config.yaml
n_layer: 12
d_model: 160
n_head: 5
n_kv_head: 5
head_dim: 32
d_mlp: 640
vocab_size: 4098
activation: "gelu"
norm: "layernorm"
norm_place: "pre"
norm_eps: 1e-05
positions: "alibi"
qk_norm: false
attn_scale: 0.177
bias: "all"
tie_embeddings: true
parallel_block: false
init: "normal"
init_std_qkv: 0.0395
init_std_o: 0.00805
init_std_up: 0.0395
init_std_down: 0.00805
optimizer: "soap_variant"
lr: 0.00623
lr_mult_o: 0.871
beta1: 0.95
beta2: 0.95
lr_head: 0.007
grad_clip: 1.0
warmup_steps: 200
schedule: "wsd"
decay_fraction: 0.584
decay_shape: "linear"
final_lr_fraction: 0.0
batch_tokens: 32768
seq_len: 512
doc_mask: true
train_tokens: 155300000
steps: 4740
dataset: "wikipedia_en"
Each number is 50 + 12 x the weight over its row's rms, rounded and kept within 0 to 99. Layers, rows and columns count from 0. The size before them is the row's rms in percent of the matrix's.

# down: layer 2 MLP down (transposed), 640x160, rms 0.131, rows 465-507, columns 0-79
# up: layer 2 MLP up, 640x160, rms 0.136, rows 466-507, columns 0-79
down465 115:54 43 53 70 52 44 59 46 33 57 64 54 37 62 63 37 37 40 47 49 56 67 57 60 56 57 55 34 40 43 42 36 69 63 43 26 78 55 40 49 70 63 41 66 47 57 62 44 55 60 59 55 60 56 49 68 46 53 66 61 47 71 48 23 32 58 82 34 51 65 52 43 55 37 75 48 49 51 57 52
up466 100:56 40 40 35 50 47 50 51 23 55 42 65 51 72 81 46 46 48 48 62 47 43 46 34 57 40 69 48 49 64 26 44 43 63 54 67 53 30 55 63 52 46 66 28 44 45 57 39 61 38 52 56 39 59 43 39 58 46 40 62 72 60 63 37 39 36 49 52 35 50 66 54 49 45 48 55 46 59 56 42
down466 115:37 55 58 55 49 66 81 47 55 59 28 48 61 61 43 77 40 47 48 57 63 39 57 34 43 51 47 60 47 35 65 47 50 55 59 35 47 34 51 75 47 53 49 64 43 39 50 65 44 54 61 66 69 67 24 37 38 34 44 71 52 65 52 42 47 65 49 68 52 45 51 42 55 56 33 55 44 62 55 50
up467 089:47 49 60 39 44 64 65 54 34 45 49 45 65 63 53 64 60 64 67 67 52 58 55 60 52 47 53 24 49 70 56 68 40 40 43 56 38 46 58 57 69 74 43 38 49 66 43 44 38 33 22 54 53 57 41 50 43 59 37 62 62 33 54 62 56 54 52 40 58 36 53 67 36 39 54 57 43 62 38 67
down467 090:62 45 45 44 43 35 52 65 70 49 45 54 38 61 50 40 58 39 51 52 45 62 40 34 25 57 39 56 35 36 54 46 56 54 22 43 57 53 49 59 39 50 54 73 58 80 63 38 37 42 56 57 54 49 48 52 55 50 61 66 50 58 60 30 60 32 62 34 45 62 30 56 66 77 36 46 43 44 55 49
up468 108:66 55 42 18 28 45 42 68 50 71 53 49 26 50 47 34 51 30 53 46 59 54 49 58 33 31 34 25 66 48 48 44 47 33 43 45 19 53 67 53 54 38 38 16 30 43 53 63 53 61 54 67 53 47 51 48 36 65 48 34 35 55 65 63 52 72 34 65 47 52 36 72 52 74 43 28 43 68 48 42
down468 113:58 61 45 51 32 57 20 41 44 52 55 55 64 56 53 50 50 49 58 36 40 60 45 46 56 23 36 60 27 55 25 53 24 59 63 57 36 39 55 77 47 31 35 30 59 51 38 35 49 57 55 44 55 71 44 37 56 48 52 42 67 67 37 49 42 51 64 39 41 29 47 37 51 59 38 48 50 30 35 29
up469 088:62 36 49 56 37 73 56 43 63 53 47 53 43 43 54 52 38 54 56 49 81 62 42 54 56 26 45 51 23 45 73 32 58 54 63 57 48 50 28 41 48 53 47 36 65 56 41 35 48 59 70 50 84 64 56 55 48 45 51 58 46 56 38 69 49 69 32 52 33 53 53 41 72 47 51 51 38 40 40 62
down469 096:63 53 56 42 41 54 70 33 52 39 62 63 56 48 70 46 66 35 34 54 43 57 54 71 56 52 41 57 52 29 65 40 54 53 63 45 62 47 46 21 52 53 54 39 53 51 50 49 70 64 47 27 66 53 52 49 42 64 60 39 50 46 70 62 34 67 54 45 28 49 63 70 60 57 37 71 48 55 31 46
up470 092:50 29 43 37 50 59 56 34 50 49 56 55 61 60 29 33 45 44 49 39 36 41 52 57 42 53 37 62 77 33 56 50 34 48 46 79 43 35 67 43 50 57 45 44 40 34 54 37 58 58 57 45 75 34 39 53 26 52 59 54 51 51 49 43 47 38 59 46 50 39 44 30 43 38 32 47 60 62 45 39
down470 099:60 42 47 57 42 59 59 68 48 56 78 37 54 47 40 65 41 49 50 68 40 39 67 56 72 56 62 31 61 47 29 45 63 33 72 53 48 36 72 47 58 31 62 57 57 38 33 41 37 41 35 61 37 75 50 53 42 55 66 43 44 45 46 63 35 76 66 59 57 31 27 61 72 47 71 47 62 61 40 69
up471 106:68 52 82 71 45 57 53 59 43 49 41 57 44 47 38 66 62 39 49 52 43 53 35 36 43 22 55 37 45 45 45 46 34 35 45 83 49 54 58 46 24 61 62 43 59 22 44 46 43 42 44 68 40 30 61 40 54 53 47 66 44 61 81 56 45 36 53 68 44 48 54 54 75 34 35 47 64 66 44 27
down471 106:47 35 49 24 49 38 52 50 62 47 33 44 38 68 41 32 41 44 31 36 47 43 40 66 59 38 39 55 49 73 58 34 46 66 57 45 55 59 49 59 62 43 48 53 46 44 48 47 60 35 27 40 33 39 55 47 68 40 31 50 54 51 36 50 62 51 49 44 61 84 46 69 59 56 65 40 47 40 42 52
up472 099:49 36 61 44 90 39 58 26 59 47 28 46 52 38 28 53 43 28 43 69 51 58 41 65 28 62 57 52 57 60 22 56 58 57 37 61 46 41 56 44 63 57 42 58 32 57 49 28 43 48 64 54 52 57 76 44 45 48 56 46 40 55 53 41 42 57 47 45 52 28 42 66 59 33 37 52 64 36 60 56
down472 097:39 54 61 57 44 34 46 63 67 72 53 54 41 33 48 50 58 78 34 26 61 24 60 34 67 37 46 44 37 57 62 29 43 41 64 43 53 59 53 52 50 65 77 33 59 55 63 54 41 65 58 53 56 54 53 37 39 40 62 33 48 54 55 50 42 50 43 49 53 78 57 46 45 54 34 48 65 47 41 42
up473 099:61 60 39 59 57 56 67 38 47 51 78 50 45 44 53 51 55 26 70 36 55 51 52 43 63 64 44 42 44 69 38 49 56 58 51 47 37 73 35 71 60 31 53 50 41 69 42 74 54 53 15 14 47 56 33 52 28 39 58 56 22 34 31 37 54 48 41 52 46 49 39 60 41 54 39 45 33 52 61 58
down473 103:52 60 68 34 31 66 46 41 46 50 46 60 37 54 43 44 50 63 49 40 70 40 44 59 48 59 49 82 64 39 61 47 37 39 57 41 59 57 40 58 54 63 43 29 48 54 49 37 65 57 64 50 49 40 49 68 50 27 40 45 45 45 60 47 64 46 68 55 40 69 73 50 45 30 39 44 44 51 33 37
up474 094:38 56 64 62 65 50 49 20 51 30 73 57 45 38 30 48 45 59 34 20 58 43 65 48 46 54 77 37 68 47 42 49 61 41 58 54 40 36 58 61 44 50 48 39 33 48 31 42 57 54 47 50 39 76 49 37 63 44 59 50 37 48 57 32 65 37 34 55 46 35 62 39 68 66 44 50 53 40 69 45
down474 104:34 33 33 43 66 48 43 59 68 32 67 40 42 45 41 31 64 32 46 57 69 37 51 41 43 67 45 68 45 58 44 47 28 56 33 35 56 60 48 45 56 63 90 70 56 30 69 47 57 47 55 41 45 54 48 35 29 46 36 50 31 61 58 37 57 48 56 49 41 37 44 54 32 56 41 46 30 43 36 55
up475 097:42 42 47 48 49 42 42 48 51 56 45 49 64 46 22 69 44 43 43 39 54 49 39 43 57 44 38 50 52 60 24 54 39 42 37 38 52 46 35 26 40 44 45 70 69 57 51 50 60 51 42 21 51 29 62 66 80 44 28 44 53 56 60 47 57 71 47 50 52 40 43 45 45 24 52 65 43 39 49 49
down475 097:61 58 74 48 40 65 35 39 61 35 62 63 38 66 26 60 72 70 56 54 40 47 43 51 55 59 68 63 52 63 41 60 39 36 63 63 51 60 36 53 53 45 63 18 33 40 57 48 39 55 39 38 35 57 61 53 42 39 56 45 71 61 44 58 50 21 61 60 56 40 66 25 40 66 40 47 46 46 45 43
up476 101:30 57 44 33 73 61 47 58 59 36 59 60 42 66 41 61 59 51 64 56 62 33 40 58 38 51 67 39 50 35 81 51 35 56 42 51 44 48 34 62 53 68 55 41 56 42 64 57 53 49 55 51 38 61 57 18 54 62 44 50 58 63 61 64 46 68 47 52 36 47 45 57 63 72 84 41 49 43 41 35
down476 099:59 64 53 56 62 50 59 22 34 51 47 50 43 53 66 53 33 63 21 33 53 48 38 74 52 42 63 68 37 45 36 48 23 65 51 36 24 53 44 40 62 44 34 58 33 68 58 62 71 36 45 66 39 59 57 71 43 47 56 45 29 38 69 73 48 42 50 47 66 55 49 59 65 35 33 60 40 59 55 68
up477 094:20 45 65 74 55 82 44 39 50 64 47 71 55 38 36 31 71 65 49 37 42 42 50 46 58 21 33 50 48 53 55 47 51 44 40 55 66 45 58 43 49 49 49 45 54 48 34 33 23 54 60 33 60 59 47 59 45 53 59 38 52 60 52 39 42 57 45 35 50 55 60 38 44 70 71 60 42 46 65 43
down477 100:58 76 49 49 63 22 31 49 59 68 54 29 47 54 56 42 53 94 52 49 55 46 48 52 72 40 44 61 54 46 33 36 33 48 37 69 53 59 76 41 63 67 60 62 57 48 56 65 56 48 51 57 67 32 67 45 60 40 68 47 52 53 59 56 68 37 49 56 51 47 33 38 44 64 61 47 60 36 56 37
up478 108:32 34 70 32 34 52 37 46 51 43 48 56 49 59 48 38 67 69 67 33 60 52 45 48 73 45 69 62 38 60 64 38 48 39 45 57 33 58 52 48 13 41 48 28 49 50 31 27 26 48 36 36 34 45 54 44 62 44 59 43 41 36 42 47 47 58 50 63 56 47 38 66 67 54 27 57 59 45 63 41
down478 099:69 73 40 58 63 57 70 36 62 42 33 67 50 43 51 30 39 61 40 52 49 42 60 40 55 61 52 56 50 49 54 50 42 53 59 54 42 32 54 62 72 67 64 72 91 59 62 65 82 56 32 59 43 47 51 66 40 53 33 46 52 58 55 61 37 39 62 40 34 66 47 48 49 41 57 42 48 64 42 44
up479 104:36 37 53 60 56 55 58 25 48 69 57 59 23 48 75 38 71 36 76 46 51 52 41 55 46 41 77 51 41 58 48 63 40 29 36 59 69 70 50 44 53 35 26 47 58 20 33 53 28 54 56 65 43 51 44 54 29 51 54 46 38 46 57 50 35 54 52 42 66 29 48 50 48 52 67 45 39 65 66 51
down479 100:50 41 43 37 30 29 53 58 62 42 40 41 67 76 73 56 21 47 43 49 43 53 59 39 58 63 44 65 64 52 75 40 52 68 42 38 27 53 54 43 34 58 69 52 44 46 64 60 67 49 68 49 32 72 39 53 56 47 71 39 63 59 47 47 53 41 58 43 49 71 59 55 52 48 32 48 74 41 35 45
up480 094:59 46 41 29 59 41 73 59 35 48 69 62 36 64 39 43 51 69 47 44 69 40 48 60 51 29 60 49 46 45 40 44 60 59 48 59 47 40 52 40 63 39 59 47 58 44 36 62 61 68 54 52 40 42 43 46 27 71 48 60 52 61 64 26 36 60 32 44 35 35 77 34 61 47 51 42 36 39 47 33
down480 099:42 42 74 50 51 58 60 50 47 46 26 53 50 44 55 60 62 37 54 50 57 53 43 54 85 58 51 66 53 62 50 43 60 32 51 42 47 33 52 52 66 50 51 46 58 52 41 68 31 60 56 55 40 54 32 80 42 44 48 34 39 61 44 50 73 66 52 56 30 57 58 69 51 44 50 52 41 38 61 76
up481 094:54 32 40 41 55 32 45 54 34 50 51 58 44 73 43 53 55 58 26 46 54 51 48 44 70 31 68 66 62 55 55 38 41 43 37 35 63 45 20 46 38 58 36 52 65 37 53 65 67 47 66 40 54 54 63 36 49 43 38 43 37 43 67 36 40 67 53 75 70 47 62 68 57 62 34 56 75 49 67 47
down481 094:57 67 65 51 42 53 33 45 48 64 56 56 38 38 50 60 59 52 66 38 74 48 41 65 23 61 52 33 27 61 45 38 51 54 55 67 56 48 70 28 62 48 64 39 38 39 52 53 53 60 49 63 29 40 48 42 47 41 79 47 48 52 67 48 46 25 54 53 39 56 35 47 33 57 51 44 44 42 55 53
up482 113:45 54 23 48 37 56 52 48 41 38 44 62 48 42 51 48 69 64 61 43 41 38 40 49 55 55 58 62 53 70 53 39 47 48 25 58 56 37 50 67 45 35 27 39 42 57 61 47 24 59 43 46 18 44 38 38 45 52 64 57 49 54 49 39 32 33 43 42 41 54 53 45 55 54 72 29 58 58 66 48
down482 119:69 58 63 49 54 59 52 41 30 49 29 30 54 38 54 58 59 45 37 50 75 29 30 43 56 64 50 53 34 44 61 68 41 63 52 72 69 67 52 62 48 46 65 57 35 62 63 58 48 56 50 52 49 35 39 43 34 42 63 50 35 47 56 43 54 53 73 61 50 64 46 45 58 58 56 32 35 47 30 66
up483 107:54 49 40 34 58 48 65 36 68 57 58 72 50 48 53 44 50 52 68 48 57 52 50 30 69 40 50 39 54 48 43 50 50 60 51 60 53 45 52 37 47 41 37 44 50 59 43 38 33 29 41 40 51 48 60 68 52 58 58 58 63 28 69 44 50 44 52 22 57 39 41 62 71 57 42 24 61 38 59 54
down483 080:52 57 41 67 36 42 41 72 42 64 54 44 69 59 51 61 58 41 46 49 41 48 63 55 27 55 51 49 53 41 41 51 49 58 60 48 54 72 47 61 59 66 50 65 51 47 55 55 63 75 44 62 50 60 57 35 45 44 48 39 36 72 39 66 42 56 63 55 73 53 55 38 49 60 65 33 38 70 32 25
up484 101:42 46 34 52 61 67 54 38 46 64 45 61 54 51 29 70 68 58 42 48 49 32 32 48 53 63 48 30 39 41 29 62 47 56 47 76 58 47 41 51 48 54 31 25 43 47 43 74 38 48 65 59 62 47 36 44 50 34 30 36 37 65 37 60 51 55 52 45 74 46 55 56 78 28 37 39 59 37 52 34
down484 098:70 46 73 37 49 43 76 65 79 33 44 73 36 71 53 23 56 42 53 46 28 44 62 62 47 41 55 45 79 55 48 63 52 29 78 45 43 51 47 33 61 59 43 63 67 54 22 67 51 38 47 49 43 62 43 62 57 57 48 69 45 47 51 44 50 53 59 71 35 67 38 48 50 40 45 34 48 52 52 39
up485 113:53 45 48 64 47 48 82 34 48 47 46 53 43 50 51 39 45 53 43 55 48 27 39 49 36 39 53 32 49 44 29 73 44 84 42 46 31 48 48 65 26 38 57 55 56 58 73 37 52 60 58 42 61 55 43 45 47 47 38 47 39 70 39 54 59 53 31 42 39 43 51 51 45 67 60 40 42 50 55 27
down485 126:50 27 45 49 51 39 59 63 74 41 47 53 64 39 32 50 41 29 61 45 58 38 51 56 55 34 46 50 59 47 40 42 53 74 42 51 61 21 47 62 29 25 63 41 47 55 50 43 46 75 71 53 54 42 50 40 46 45 55 54 52 56 61 63 42 59 41 49 38 34 64 34 43 66 78 41 41 48 36 19
up486 106:32 46 33 40 52 48 67 36 45 50 40 49 52 63 43 39 52 39 58 49 57 51 54 49 28 42 53 63 60 27 63 71 35 55 85 41 53 46 55 51 58 26 47 40 58 60 57 59 50 68 52 65 51 49 31 55 42 54 46 82 38 50 50 47 56 59 58 26 52 21 68 58 40 30 46 61 48 48 64 52
down486 093:45 62 50 42 51 48 48 50 41 58 79 36 64 45 54 44 54 25 42 73 54 64 54 59 51 64 58 54 36 47 51 56 47 58 24 50 47 45 54 49 44 67 40 52 39 43 48 42 57 35 43 35 62 36 70 61 42 48 36 17 55 41 56 77 38 69 37 70 56 61 72 60 60 46 49 36 54 56 60 56
up487 099:56 41 64 39 65 68 51 76 55 52 65 54 74 45 58 66 51 55 66 55 34 39 53 30 69 39 45 45 62 40 54 65 55 18 62 51 56 60 30 44 37 60 63 50 57 52 44 39 54 30 53 49 45 41 54 53 36 57 40 53 34 42 65 45 69 52 36 61 51 63 36 48 66 46 51 62 47 72 56 32
down487 108:34 43 57 76 74 46 54 50 55 50 23 68 53 46 44 41 54 66 48 49 60 33 40 54 47 56 45 37 52 56 63 42 46 39 46 53 38 52 71 46 49 62 37 40 25 57 50 54 41 50 56 55 52 39 65 47 45 47 33 57 66 25 43 42 43 54 51 41 47 55 53 36 41 45 58 66 80 42 43 31
up488 106:56 32 49 39 38 41 53 23 61 57 65 59 71 57 60 41 63 54 42 51 55 36 53 53 71 40 57 44 66 54 54 35 48 27 51 47 43 52 41 54 29 35 59 39 73 54 51 50 40 44 70 26 32 50 35 46 62 49 40 63 80 36 41 55 40 47 42 42 52 59 59 61 30 35 52 38 51 49 56 54
down488 103:51 45 65 71 47 38 69 63 56 41 69 47 40 79 43 55 46 35 44 47 57 53 41 78 66 56 49 45 46 56 72 63 46 64 45 52 36 52 61 31 45 58 50 50 54 63 53 59 42 35 40 71 83 36 60 59 33 69 59 43 34 56 58 51 37 43 53 30 59 68 44 47 39 44 33 39 61 48 59 40
up489 110:42 46 47 37 46 37 47 54 44 41 41 71 37 62 46 57 39 54 53 53 27 61 52 63 78 75 34 59 60 46 46 50 33 58 37 66 60 53 51 75 61 28 70 59 40 43 55 41 40 67 31 28 47 62 59 37 61 23 52 58 40 65 54 42 43 49 60 41 70 40 42 43 49 47 66 29 74 39 65 56
down489 109:37 45 46 43 33 34 46 72 77 56 71 46 40 55 53 69 56 40 60 43 59 45 50 49 45 49 55 55 41 65 46 35 46 79 54 30 66 63 53 43 55 53 62 76 41 36 53 50 47 38 53 42 55 66 56 57 66 54 45 52 58 30 54 51 37 53 58 82 58 54 72 47 34 68 50 60 39 44 57 76
up490 095:65 50 62 57 39 25 60 73 46 67 45 66 53 49 50 33 54 38 63 46 47 33 48 20 54 51 59 49 40 54 54 47 40 51 42 56 50 55 44 52 74 54 66 67 45 50 66 49 37 43 38 34 21 36 57 38 64 57 38 39 38 49 58 42 51 60 48 60 48 35 52 62 66 50 46 68 44 44 56 50
down490 101:61 43 43 53 37 53 61 62 19 69 29 58 50 33 65 55 53 69 35 45 54 53 52 65 54 36 38 43 50 49 44 45 46 41 51 29 48 46 40 45 44 45 37 63 55 41 52 52 29 54 35 39 64 60 46 61 37 57 53 53 48 44 34 51 48 38 65 34 57 73 48 59 52 41 50 55 49 21 47 45
up491 102:49 25 67 58 54 42 39 57 40 62 46 45 47 57 61 71 38 42 27 66 15 56 38 44 51 51 35 51 61 46 65 36 46 49 41 46 49 44 46 55 46 58 54 78 63 53 50 52 56 59 42 48 36 36 40 54 43 45 48 62 23 51 41 64 47 60 46 62 57 49 40 58 31 47 47 27 60 50 49 37
down491 109:55 56 57 62 61 59 65 50 55 60 60 51 20 53 36 58 31 56 24 39 31 53 26 48 61 72 43 39 51 59 46 49 28 48 38 62 49 66 57 38 48 54 90 48 29 61 27 44 73 63 66 64 47 45 53 39 57 55 38 31 24 60 41 65 67 60 40 59 55 58 55 47 50 44 63 65 58 57 52 54
up492 110:47 41 48 63 60 25 51 42 52 54 56 42 50 43 38 59 59 49 59 62 49 46 43 51 46 54 32 27 23 52 55 62 51 51 47 63 51 38 28 44 56 61 30 47 51 53 67 62 25 59 45 51 71 56 42 62 56 43 29 42 45 42 60 55 74 34 45 56 30 39 66 37 50 44 52 30 36 55 80 75
down492 096:35 54 41 60 23 41 55 55 55 67 46 57 52 49 55 43 38 28 57 32 55 69 77 36 53 33 56 42 54 48 59 70 60 59 36 56 55 41 41 46 60 33 66 54 48 39 59 56 62 35 34 39 47 51 49 59 24 51 63 52 40 51 49 81 23 39 65 53 43 66 46 50 42 66 50 49 48 78 41 53
up493 090:65 42 54 49 67 72 55 39 35 40 52 86 30 42 61 48 53 24 61 50 44 63 48 55 51 48 18 41 49 52 48 62 57 55 51 45 40 53 84 51 48 66 51 68 48 53 50 47 38 52 51 44 52 29 57 61 45 54 65 51 58 58 61 50 68 50 50 65 42 47 45 53 46 56 80 58 45 41 35 58
down493 092:58 67 52 52 51 48 40 57 37 65 67 31 56 61 54 65 71 40 48 49 38 54 51 49 36 50 60 48 33 35 68 64 48 41 46 41 71 48 41 33 51 52 51 43 66 42 57 51 51 60 71 56 70 37 44 37 36 53 44 56 53 72 46 48 30 46 37 41 46 36 56 42 59 57 52 42 41 63 37 61
up494 103:58 49 38 32 43 50 39 50 46 48 42 73 36 52 51 38 39 36 45 76 53 43 70 49 60 43 52 63 47 57 39 72 55 34 48 27 53 46 45 58 44 40 55 53 65 88 43 67 56 18 44 35 48 34 54 36 54 56 59 51 52 53 53 59 58 68 48 62 49 24 42 51 59 55 59 42 42 41 48 59
down494 082:49 38 60 54 35 46 52 52 51 52 52 58 45 50 31 53 67 69 40 35 57 44 39 58 60 48 60 40 28 45 60 37 57 69 59 40 61 63 51 20 55 61 49 53 31 23 61 51 66 46 68 55 36 71 54 64 44 30 45 50 66 58 67 60 38 24 39 64 50 65 57 32 40 27 49 42 62 39 42 44
up495 110:69 27 62 49 44 57 39 30 18 45 42 43 40 45 47 60 51 52 46 39 49 70 47 44 44 37 46 38 45 51 43 48 71 53 48 53 62 32 39 54 48 57 38 55 70 64 58 38 41 70 64 39 59 42 55 54 46 52 52 71 30 54 55 59 44 35 50 52 44 55 65 57 47 57 82 30 61 66 65 45
down495 113:56 41 57 43 42 59 43 49 53 56 65 41 73 46 53 41 34 54 51 36 44 60 62 47 56 60 87 28 55 52 34 48 72 21 39 59 64 63 75 54 43 48 44 59 44 63 64 65 58 48 48 44 48 63 56 40 44 52 71 32 44 62 48 66 31 44 35 75 47 39 44 57 38 34 67 39 57 57 39 31
up496 103:59 45 63 50 39 44 55 42 56 44 49 44 46 40 60 47 23 60 46 50 45 52 50 28 45 39 61 42 50 49 50 37 30 58 67 37 42 57 57 70 47 42 50 48 25 69 68 56 37 55 59 35 86 42 53 48 76 45 34 55 51 54 49 54 46 47 39 53 54 48 33 40 42 42 65 72 49 36 57 36
down496 090:36 51 44 43 48 66 52 48 54 24 60 48 39 52 34 64 64 26 57 28 55 70 57 85 49 71 60 54 45 54 61 43 66 64 38 53 52 49 37 43 87 46 59 50 56 45 54 56 51 61 51 61 30 46 60 62 46 51 57 58 28 45 45 72 57 47 26 51 52 54 44 51 42 42 63 40 45 49 32 67
up497 094:42 42 52 59 60 80 63 62 52 60 64 40 22 64 63 24 45 59 50 43 61 38 36 50 63 57 39 40 60 30 35 57 58 36 34 52 42 56 40 62 52 38 42 53 51 42 65 62 24 40 63 57 45 48 47 59 39 61 44 58 35 64 44 49 40 48 53 43 51 69 46 46 47 61 45 56 43 52 72 76
down497 101:49 44 38 65 43 34 67 41 50 54 48 61 40 62 58 57 63 31 43 42 41 54 42 40 37 63 25 74 61 54 78 62 74 40 33 54 31 51 47 54 46 49 63 51 53 53 48 59 48 38 69 42 45 49 66 60 44 50 52 50 39 54 47 51 41 51 63 61 44 43 56 41 53 45 54 39 48 34 33 29
up498 102:71 36 70 32 46 58 40 50 48 61 52 39 70 65 55 56 52 68 36 37 46 52 45 61 28 61 46 63 56 35 31 47 62 32 56 66 33 63 48 67 64 52 50 55 37 55 55 43 57 49 37 56 53 57 66 46 29 58 31 53 55 58 45 63 31 54 52 68 26 64 22 44 38 45 47 53 55 24 54 54
down498 099:44 44 61 60 57 32 44 67 56 70 38 54 52 38 44 29 55 44 53 49 28 78 73 53 37 36 59 52 47 49 31 40 52 52 49 38 36 72 40 38 48 63 75 70 64 49 67 62 64 40 54 52 37 78 22 70 47 47 50 60 43 48 69 45 66 67 48 31 50 47 43 73 61 54 59 25 39 80 53 63
up499 104:70 59 33 56 59 44 60 62 74 37 47 55 46 43 48 59 39 48 47 50 24 60 57 67 43 37 38 65 51 62 51 51 44 51 63 47 40 52 42 63 52 47 59 45 34 38 51 50 54 65 43 56 45 65 56 17 35 63 53 51 24 39 52 48 44 37 33 47 47 38 52 33 67 63 46 30 33 35 48 50
down499 102:55 62 47 47 57 68 85 48 58 42 38 45 58 38 46 43 48 48 61 54 57 60 55 60 52 71 65 57 67 67 59 34 49 45 68 57 42 57 39 54 58 59 47 57 45 65 50 53 55 40 36 21 48 36 74 42 40 51 43 51 53 48 36 74 49 43 39 37 51 47 57 49 57 67 24 37 68 40 39 59
up500 099:58 59 65 64 66 53 47 44 74 65 51 49 50 44 47 50 39 56 52 20 26 48 53 50 42 49 42 59 41 44 51 54 31 35 69 57 41 61 44 29 49 39 66 43 16 69 45 43 51 42 59 63 65 30 46 50 38 61 55 36 43 35 64 68 70 47 75 53 39 62 54 49 68 43 31 46 56 72 61 59
down500 100:44 67 51 39 39 43 73 50 68 53 57 58 53 69 40 46 56 42 55 60 61 49 57 58 38 74 61 42 50 81 41 67 60 41 48 35 60 44 56 73 39 50 51 32 61 45 43 43 36 62 29 39 60 55 39 63 50 64 54 40 63 53 51 37 35 58 41 49 40 45 38 54 38 47 74 63 53 27 38 51
up501 104:64 40 50 53 64 21 49 40 58 72 26 68 55 54 57 46 51 46 65 43 66 55 42 48 68 55 41 58 50 44 39 46 63 55 48 62 69 43 39 38 39 53 78 48 75 48 47 38 22 32 61 59 51 49 44 83 34 55 44 50 64 58 64 46 53 44 45 49 71 60 56 32 43 50 72 62 50 58 33 58
down501 102:54 52 24 62 35 71 66 50 48 51 54 36 48 55 33 47 40 35 37 31 56 58 26 54 40 57 56 36 49 56 60 48 54 61 60 31 49 33 64 37 80 51 35 37 42 45 49 59 60 49 49 63 40 59 61 25 54 37 56 53 62 57 37 43 69 43 45 59 59 63 63 57 63 45 58 57 56 78 41 56
up502 119:51 67 46 53 20 49 58 52 40 57 30 57 51 43 51 60 61 42 47 44 32 61 46 43 41 37 64 62 63 56 35 31 47 43 43 50 47 58 37 57 50 57 58 56 58 39 45 56 29 35 52 61 57 53 82 50 67 63 68 29 69 47 55 60 70 41 63 37 41 42 59 63 42 43 71 43 61 55 55 73
down502 113:37 64 52 55 52 72 45 45 39 63 63 49 49 43 49 74 41 88 56 51 68 56 66 55 61 44 59 44 38 63 47 64 64 60 59 57 61 58 62 47 52 53 57 79 53 62 50 74 75 55 65 42 50 51 42 50 51 55 47 48 73 50 54 26 45 63 39 49 37 60 39 32 70 56 50 44 43 45 30 26
up503 110:43 38 51 38 57 57 36 49 46 37 42 22 45 46 58 43 58 55 49 38 33 51 39 73 41 73 48 58 50 47 65 21 49 30 74 57 53 46 43 39 62 71 38 23 53 43 68 65 53 52 54 55 52 53 60 38 36 54 58 34 57 44 41 34 51 35 33 42 44 61 46 72 45 42 47 51 56 55 50 44
down503 098:25 34 43 65 58 70 46 62 55 38 44 35 41 62 45 63 69 69 21 42 37 42 51 31 46 56 64 53 53 56 67 58 30 52 51 53 44 44 49 64 61 32 58 60 29 42 63 45 57 50 35 55 51 74 51 80 45 71 45 52 41 56 51 58 42 65 64 41 53 52 54 43 63 34 57 42 78 55 45 40
up504 100:58 54 31 58 55 33 39 69 45 37 43 54 57 54 34 41 47 49 26 42 41 46 61 32 49 28 46 54 40 25 40 43 47 46 41 47 57 51 52 51 55 70 47 56 42 36 56 56 56 25 35 46 48 45 29 43 54 51 43 53 53 49 50 42 55 25 54 47 56 49 80 59 56 51 48 46 60 63 57 36
down504 093:49 31 58 44 61 32 50 56 42 34 39 61 37 45 58 56 55 35 49 36 54 31 31 64 53 49 44 55 45 40 58 36 53 60 53 65 46 42 52 66 51 35 48 55 55 51 50 48 66 56 56 71 70 60 26 63 51 64 52 56 57 48 49 37 65 42 52 55 48 35 62 57 39 68 38 50 58 37 37 66
up505 087:36 87 77 48 50 45 41 23 52 37 68 37 54 34 41 63 43 62 51 39 41 40 67 31 46 41 47 55 47 43 28 59 38 40 42 46 43 56 37 54 30 62 33 53 55 71 26 44 38 61 55 56 59 26 51 66 45 53 59 47 34 45 46 71 26 59 52 39 57 43 47 45 45 46 50 57 54 44 65 72
down505 095:41 51 59 33 47 55 42 53 34 68 44 54 40 68 43 34 65 39 66 76 35 54 57 75 44 64 52 55 44 35 50 51 36 65 53 43 66 47 56 43 56 45 37 59 29 57 62 55 61 46 52 74 45 62 51 65 42 51 75 49 67 63 47 38 55 29 74 55 58 36 58 51 41 49 42 40 55 28 51 48
up506 082:61 43 67 32 39 50 68 40 30 30 44 63 61 55 55 46 65 72 54 32 29 25 84 51 46 44 38 63 67 64 48 27 55 55 61 50 62 53 61 50 39 55 61 54 73 52 43 41 42 35 57 19 51 45 63 34 40 46 67 50 60 44 59 49 46 38 58 40 56 38 63 52 39 87 53 50 62 61 46 62
down506 099:50 50 50 70 42 53 60 51 44 50 63 52 43 23 52 58 76 51 73 51 40 45 46 42 50 45 36 48 61 49 55 60 27 42 49 37 49 52 58 46 36 31 42 33 58 49 42 39 56 42 30 55 32 39 47 48 70 69 55 46 33 68 53 36 40 54 59 37 67 59 70 57 41 60 44 66 57 45 69 47
up507 091:54 57 35 46 52 49 35 43 46 39 56 51 35 39 48 50 67 64 44 47 53 40 41 35 54 54 50 46 46 59 39 38 60 51 47 32 57 49 42 50 41 54 54 41 49 48 47 54 36 59 44 51 59 39 72 62 42 42 46 74 43 34 27 67 43 35 44 41 86 40 40 44 61 37 52 42 52 49 54 41
down507 099:46 65 30 66 35 68 46 60 44 38 35 38 30 62 59 53 45 38 63 64 39 45 35 51 28 47 49 60 39 50 46 59 32 50 41 74 47 42 46 63 24 51 36 50 75 34 43 34 57 35 56 74 46 43 57 42 68 66 48 60 54 37 52 60 53 48 61 44 57 48 47 65 63 36 49 43 44 63 56 40